python train.py --n_layer=9 --d_model=512 --n_head=8 --n_kv_head=8 --head_dim=64 --d_mlp=2048 --vocab_size=41698 --activation="tanh_gelu" --norm="layernorm" --norm_place="pre" --norm_eps=1e-06 --positions="learned" --qk_norm=true --attn_scale=0.125 --bias="all" --tie_embeddings=true --parallel_block=false --init="uniform" --init_std_qkv=0.0182 --init_std_o=0.0 --init_std_up=0.0182 --init_std_down=0.0 --optimizer="muon_variant" --lr=0.0115 --beta1=0.95 --weight_decay=0.006 --lr_head=0.00332 --warmup_steps=0 --schedule="wsd" --decay_fraction=1.0 --decay_shape="linear" --final_lr_fraction=0.1 --batch_tokens=65536 --seq_len=2048 --doc_mask=true --train_tokens=711400000 --steps=10856 --dataset="wikipedia_en"
Each number is 500 + 40 x the weight over its row's rms, rounded and kept within 0 to 999. Layers, rows and columns count from 0. Numbers have three digits each. The size before them is the row's rms in percent of the matrix's.

# layer 2 attention output, 512x512, rms 0.101, rows 366-465, columns 128-191
106:494516557510466500509533514476482484474527500504475516500574477520530548499503465474494510514515507530491516493456510523475478518481513506468489425473552499501527504467513464491442512485537479
091:470532470462434529511504478519444507495508465512431483494522508541445513506483456465542503523515547481489485526434471485493446464476459501469536505484535529485460485508480522473447458507494441
092:512517523481523476505487520520552482475507507520524458556491484535530528486498495528481471555507488540499479456514506536499488500511512501511503485454533452475549515514479484442485496516529450
095:520453542483437533475509499508514532527499496510530513464537488514545512502521495496518470473509524506479493530477440556483511442494513461494507575499505495529518455506494542495454520494517520
104:465522488548478516530514507496457462529478480492510473501498407494477450510506499484537514511504468522554469497508488488507498472504451531437442492486400487502470515465467499509518515514513472
096:481524511505473486495520484456567529520516509498514512514464519546449517458472538494534531475535508504492513482488490557526529539533499519549473511505526502480499548491481467521514448521508502
099:515480481436466490519501471516468523517561501534435497534522520494525539502474504493574505504529498502418483492488529505545496472455541437504512547511553481503510492507439456508497486478498488
113:554507509505487497492524528534475499476515522517556547517480541487549524499506503511473523515486481499512449499552479483506511513512502501515544487509497500547498520508499543450508511515470589
109:566563550484499551487504532461503519529519491480564500500497498489516470479477529475471514459529522475514521513467543526478471521454480471571487472455520504511479507495470480508522511519428508
108:446496441553466484523475488518514480543420506542509483486484502493493522427480483498533481535488484535492469461456454498439491462522504524469530497486488512466517510527490504488528510510523507
108:517486505521497515480470501495462473471486489532482491502485499479508519518515534504455473503507497481527506532478504511511515548503472425514518484505474562470495482511544516492530515472498476
106:488472508468528511507449497511532531491528484528530507502480506491523519528490469533513467485489457513484479524521498485543467492513499491495554531474533490521492468518502496497469515473506518
097:508484475477521467512535471496455509448502517507518488539491495473560523557481431480489475519507480542533482511498520502470499506540555517515455495483497548508482487468509557536523500499486479
100:506537519488493481497462532488497485538510454483501492541556539504487561515497468484496506523523522448455504525512472531518477553497543484497494493494552470496478461501524455522493489490510514
101:530520503517528482533490527531530502479476517528447463504513481504505537486517536476483433539529502549500440490477499538488532499526502514519541522494478530509522469506516476570491536474454475
099:525513499508494557493478530467549461449501512511491517479537516494513506498555525511464548497490510530563504498513512518508496550521501500483445483477487537481503549450531515493531534455496531
099:462519466530520485487498496562465504521511523507524485474469479515487515532531474493483492531466503538489505474489504491494455494516513455499519512481504508470488537506551492562509587501467449
096:512462483528461467490485456481535511487522498475507507540533563530547456524464508490486507497496451531506478473523526520533473460495498465547535491539514492461518539514495553468517479509494497
097:511506544489522521533505509500493477478520517486530491489532511467513523475529502477512448479456458490475441509493510503505515483477480495443530450547542529487521490517496463461484474516466495
096:498544540514522471498516531549495541464530464581523484522478422517524447473470537529512544533523514516460452514476556503455519469473507539515483499466448518518513528535525486425487485535489499
097:456501516529510484526547501494416470564501493495454539536496438458494570472515518517506484490523503481528450572472499508498485494433515511515466511515476519505471582521495565465484455440524522
099:464456473509475528476481553478437479524466509491548537465485514576564474530516475460501494499515511463491454493513511503506499488521498495516475502497483488539471484526473484547499490452519544
101:478505464542506526514512462488501460474469480505487491464468522526531485522528489450559551489475455482529495507525496518496501474477465469552500514526479501453554509481481439563542502456491522
097:524489506450469515470466527490513508516503523499560419532462481508476532501495479547465533504530526465448503465472514527520487458499519526528457494544558499483496509489481410535472547535494522
102:460529509537484513491506518487467494498513474499476460487459519494494464506520488525514479472513492524496500510456508491521534474488480483443510495534512502489468432492495458426463475484505505
101:516475527503483462486501508510518553487539514535534468529504528535517502476473493479522495563476493503453467504494473471499482493520508531550495502517501521497485483512485528521488518507505519
100:519530472501495525499519519514485498510523514525430454464459477500549492519489506544453478483544532538506516494543512497516509503509514489491483472506484476506467532500513544523538519531506492
102:446504502507469534488562508512504496486480436525448510454495545490497443540504465519505468461504522481477537521490461486536532551485474474465476513534461457517477466500520490535480517502496484
093:508467465521456425468511507522505447547500485457537522531518517480495507516533467557456522522530505468475490534509577486488565493494548535487535475491521508488437503499485508470471456491468540
105:510470467458496496574443477526446483451463522501559456509509492476519489500541479457516433487541455498478503517528482513515536506511549518482541493476480499504510525567537518467442500489509501
103:475513492544457516519458487508521504476494542507465541442518471454495467499498545480509490486446511523504499532516531495506524496465468545520466531508488490473518456499503519490532476474473491
113:476507515523489528516528502537518515526505494524520524484518501555525475490446492486506498495470504488522511504479473469500462511499506509506474506469505480506548471517481465505502470508526487
097:522495539487496545529533511493538497439472506568438487470541457508543557488474578539555506469501511499485518513537438527524518461455422517532506529492495510532510504497506516481489541506518515
100:537513479509528533525533461507483476492507459480506509476521509536501477485489514512446513523501483509488495500491493485504435532548511459501471487522530479483525499532454475511528477503493511
106:547477487529495508490456469475465505503566494503512460536496520504478536450532507473511524501545523460536548491486449486546409485509501434553494508425502469449489459511503467468529516535476554
098:501485459475498532456521497543485463513477530482520525469504490507519502444501467509533499525499478526548504519487492502497524471536537543522536510499504497529514514493462541507561499481461521
097:499583440473484512459504522529476468556465524488493501536508472437595478507477461475462518496482539518485448508492538493473494505561518497490511500498510475495469504507489534477571560529485468
098:525512466484540449523451484559561488492442506570497479490508538464506468492484504519493531480488451503462516473522529485523478528502503460533519498487510520497498516516536573472513489501486530
101:481554475505463519542480519535508500528494471537522494542541502524565525498486520498538526505479490534561477513501488530522495507502451506468497505499464483479552551596501516478448526541514473
100:437497524494508508505516492488535542481496487493462517482492515534466518487501554523488481498471506491541546458517449494538506506497513510531490512526469520484544477546513476496484496528494487
094:532489483547515506561504479538500454496479529471430507530447529508407529393499509468484502517459517517522505437530491446517534479526481540431538463496484483420488495540478512517548477468518490
099:482485492543530527499467513507465499495452480486502499479523508457455482513553535498511510485514497542490498567499491491490535515517464491514512499489481517486469562540470527551472515495479551
097:514500529484441555515454497431457537493522425491496482464493498503488511490512526528461477517492454484444519536498493465579519447485499471493509478463502504470537533541478522436511465524483502
099:487524503523508472502472506518538511475502532518517479505503503520524540542495522513511521536517490483448471495511477496470445513574525481496501482473453489512513507557541487483500501496483520
092:522493487521480470514497482523497567550514493511530533494501475540541536492480491475505460521504512525466498511467518492471497548493534495466578506465486499533440500492570535456486503491457493
103:495496458526520513498519528511503485533478486466492481482487523521522468547478498499532498496452483538499513495509489459515512520494489569525468490511530550530504486554562544511479522486498519
103:490479480498506484484512466486505499533477478521459554449465502542518522513456523474518495495496497470546499495518491518507496541551507512491450476520497495513445500509542514524535498477463465
096:494520478489571519482479492543484475493425521500462490469527480488484464470538485494500444479485510529502485500481541441457552506554509512452556494492470471445511486515442492471576533467536533
091:449445477511523502520495514512525475544460497505486501498516450540491505444513517536502527504507499490520446472528496514511523550470491542551473553570449516508500513492500551574529485525500483
098:512502533536474489493505553543458500475509513528485480544502515491526485514549490507561481511517504537470503501506533474514474529472489479512478500501497502501496495512477520465495499508487485
091:511452506550480493502551553543530484519509496472466440492482468451472484508497462525485520517482484532478535532482503539460505513536493497513543477517500500522489509435512524491483476518550531
102:557495508510483508538434499498520518552546520489451480471525482492490507511500494541491521517511501513494512485527523477460470512486536485524540529469485514472494531468494434465529475538509485
100:567520478469479487511483517499517521495536543510471503462490514484517510491463460501501518455485537538508496490516538520537467499486466451480486547513483492512519471514491570507504480431467465
102:490508521448462452477503468505514497500494532462538528499471508475478490480497457470509498497498429492497521479493516487498536521487517494547533499515528505448546477534519435556464462529459484
090:475499562495511501508497498497490510453562483468464492426551567434513514566528530539508491422511450509424521504509531499481513480496444470470496494532536488566516441514455509551499525500494444
095:482527463467513507501509554490513519460504520453460488527494484507498500525489524483518526508483474490512509556515478487531542507525479475489471570498509456507458506489501500476479526519453523
095:555493478488484529503524517513510476502517513519540493554506493547511462525490475439495461521495457501449516495518522464488493481511510432550485478541488506457502526499509503451449529542479485
098:444470486521504457471507488542497541511494525532510455526488462503538473518516525522503491515551490472475478508483487539463532476522519534447492545504473497495490499542548547544545525507427516
105:529511489468509518510526501446566541506476495542516475465453491512503587494494514492511507520519529461447509503492506490502457464503458504524533513439516504490493480468492508418517479524500497
106:486489508515508506539489532576514486517467489536515468522512501494473539484519486559525479466482537489522453559530486510513503468428494479469490480514496493471484478448465502536485538491463511
104:527544475484490520518515517495448502499480523472506559514505495547508520475531493481460476540446514489529492520449503480547473510523521509532519496464511504451496524468486500545477489494517511
109:456501507512464486507429532467525509470517556506475450547500551588550527535506454509537559537530516503485519450527466542483492514553498509470535503510525477502472561506565491460492493559532450
098:508506484474480513511492497518493533490517488494502488444525508563510506545512475475474457541500443536532503449530470524496474550543505533473468562512507481457554465498477478585476519436511480
096:449509515499526445513473441491486515494449494526474496495446493511475497494466525448506498497538463505517493494483505469503539518459540514559510493528491542501491462482498497462464446520460460
090:502482562487511481472515476514531493483523499544492516509533498487537511502454468507558492517592543537501497523546505548471518534489520505536499513457452529536450521516520519535474502497479470
101:469491451483425501474492543478521501501503506524483496524519513491512491497499496552554507507541504535512509500516500505501571499487542470475508461499502486531483475493458491521472566490505465
097:494472519560497473510500491540488475532528500550527511523500482495526509525473550498481536518515466502514500516484488563474480531505505505544539513448450535488502586448533499518540446531520503
100:444422539517497477514527465522472483491508490480448507487495520501491464477524549504507493479474504496493513526505560472457523493500526472540502525501509509512488474495492506484497444509489517
105:491551475475486544521438501444519457495496503543504498544491494525464517470494466480493491440527490463520491501504495506579468520488498503556516467496455532485539516484537516451498502549470527
098:542504517509496497522471448537485505455479501544545510491504545474551501515563528486476470500513440546507483465483530453474513479479475506466519505524474527500484463508450525436485521511499448
100:501516536532478501443506487468577546475544518509494543468545541480529531448522520518489482509462542490525507482488543541540492515524488472504498540555476447496560531501510525496505541507466524
101:509475505497500520523454477499482462502498514510587467561517510458572544525518497508471506477544509503508522512489493523489512547513507464526492529501522495525521470481521544490489538478481545
098:520513508543542542509532466485474505590477492483575493518460514468476494484500490488490507478503539480547518485516498478512531503450521513530479493483521532547488504531503494524516494501489558
112:519511515446475500511471494504507517412553500486497480594509564553514539486483500537520504526480536523455496477484477505533551468459568457481543463500517519448523484473485553522453542506510458
097:508530525475516476514480470465511497462519545546508445477471523477471537502497477489489533547493514492465510440461541511506474526469451477512530516492454494454525521502520441502541478508479511
095:497462490502439518449556507545544509523525484481509481569502477502524497512498535576518485452493526513509512489459511445531585481484542496495478505531539467536473517533450521501477529492474522
094:473487526457514513531540497461495458467517482514527499470493516522521482555532542514516441452504423529470498455492523514525511482518494492511461568517491475587511475517542482498489498434485488
103:501504484536445510514548505481489483527464456494539494497462509455511537551551522525519492478521482463519526538475516485498517517487445513473488490468480506535525491490480534485476500514512537
109:477493486514461510492557530489505477506553488492484535515506551418510512517499508497504476484487462492525528476513539496528455473467454447483460523492510488501493487525484478466476536496517538
097:505513466546521538542523502505495531485487490476510465497499459481492515512502521483546520493495498469493497487455482533509526493526510528462553508505543499499502500468487502453574499457517527
096:536526446488551515486478474573478471468519490515494544498494504521494517530448458499474481514501496486489499548492496480500468523478542483485497497491511517443494470496449515469479491481513486
097:515540514479485501482478489480552496526485509542485498468500480462533488483465461516489496488497532491474488501445538487498492492506476527524562496528498518534529495495499531505500525466534453
100:542494496508507481486460515463531458510485510499515506466520485515511517486500496471489490550520477521519515496513521466422466466533529485520515539497534516469520506510532469531486479505575478
101:518468478482496542490481447502526555533494471539512487532469515503466486506438498481497505468526511446507488490486486533523457528480517549521455490467469488533503529528561544493548450528512519
103:497475522513519501472516518504493532471567490500463494533486491456471561545538526558488468480519467514489530467502466492526489461514512507496516490508492500489470491501514549517512508556519511
098:493524489507479480499455523505546494475546555524493475534547493488477497491456480471532508503488538469506487496526511540497503551550560495530525512505491505462510471452544512516529566471499479
104:476527509501500548541476481469509548499511503478489477456480543484490536497513548517548465437461501452512488533475496574557485486538481469544529520481475510473535541500519512504472480496488526
094:503524494513500517551569500492525509500497487510524563497474492539502499539492500479512480442486558515440476489552503498483472476492490466516506485515478552504478478482485472499461483508484496
100:480479521478508484481490481464480499488502556494460465523487538521518497526528562494557501477519474491470490470515519485493543532466510502530448474504507497475474529519513429519484442532484463
102:487496524484498491511509485524476493531501528515490490510459511509501497521496439510498491509478504520501500492502532524459520494475500466473528441546564460539489487427499478502520474479529525
107:522517535494554506497514500493486488485550523466497480466487498521475555458478533477503467473430538505501506422511435499511548516467492510474472484506539510435533505511486462475504538467491524
099:505497461422490498502481460504497461523513512463499533477510518472515479548502444511457490468467547456477490484431471543511532503455533494511531460508533482454495473514546474535514497538523468
105:490473486526504447485535465513550492474530541520533476514507519466521541506453457503501498532456539477494452553491508511531517527495500490504509496511538523455489492487522508480510439479490461
104:436548534525490528522560479532520489478533506526497512475506521523495456527513533493501514542490462510504490517494516522490505550497466518545524543536516526482528519482500477513476493531558488
095:488479490517510536489508488481477476476475517477470513510529441512471505457486509480502475494473450493470498503510461501506469489507515467461518451499562509511511548489526472514507488492520530
101:508483524467525495525475490517489519494495523500500492477523458479469491520507528541518483495493523469527481529490483512484468529449514462510535495510483474515556448525548423487478506541510511
101:472550466530523506615522517485439474517492462496495560488500499551466466503533505446494513514501447498512526474511554490459444524459471520514504480475490509480527494507513464510507479503462498
103:477510495537492516504474517477516460510486519509460487472513480500456495526445459493479524503474489520484508523503515501487494515549509520474475540549490513444465506512489464565504454484486406
104:444540556486503514504488489467517498516529489558547448495487489485483503499457528478508487494493545521464512485486521494512456493514469491495478533520507484492548490493514446500530494509490412
095:485518499514479514521515497542520464479518509489506491461493513534474554519472523528470538509467481551520516507450480470553511467522474555506478547510488497482500480505519441541497483460460471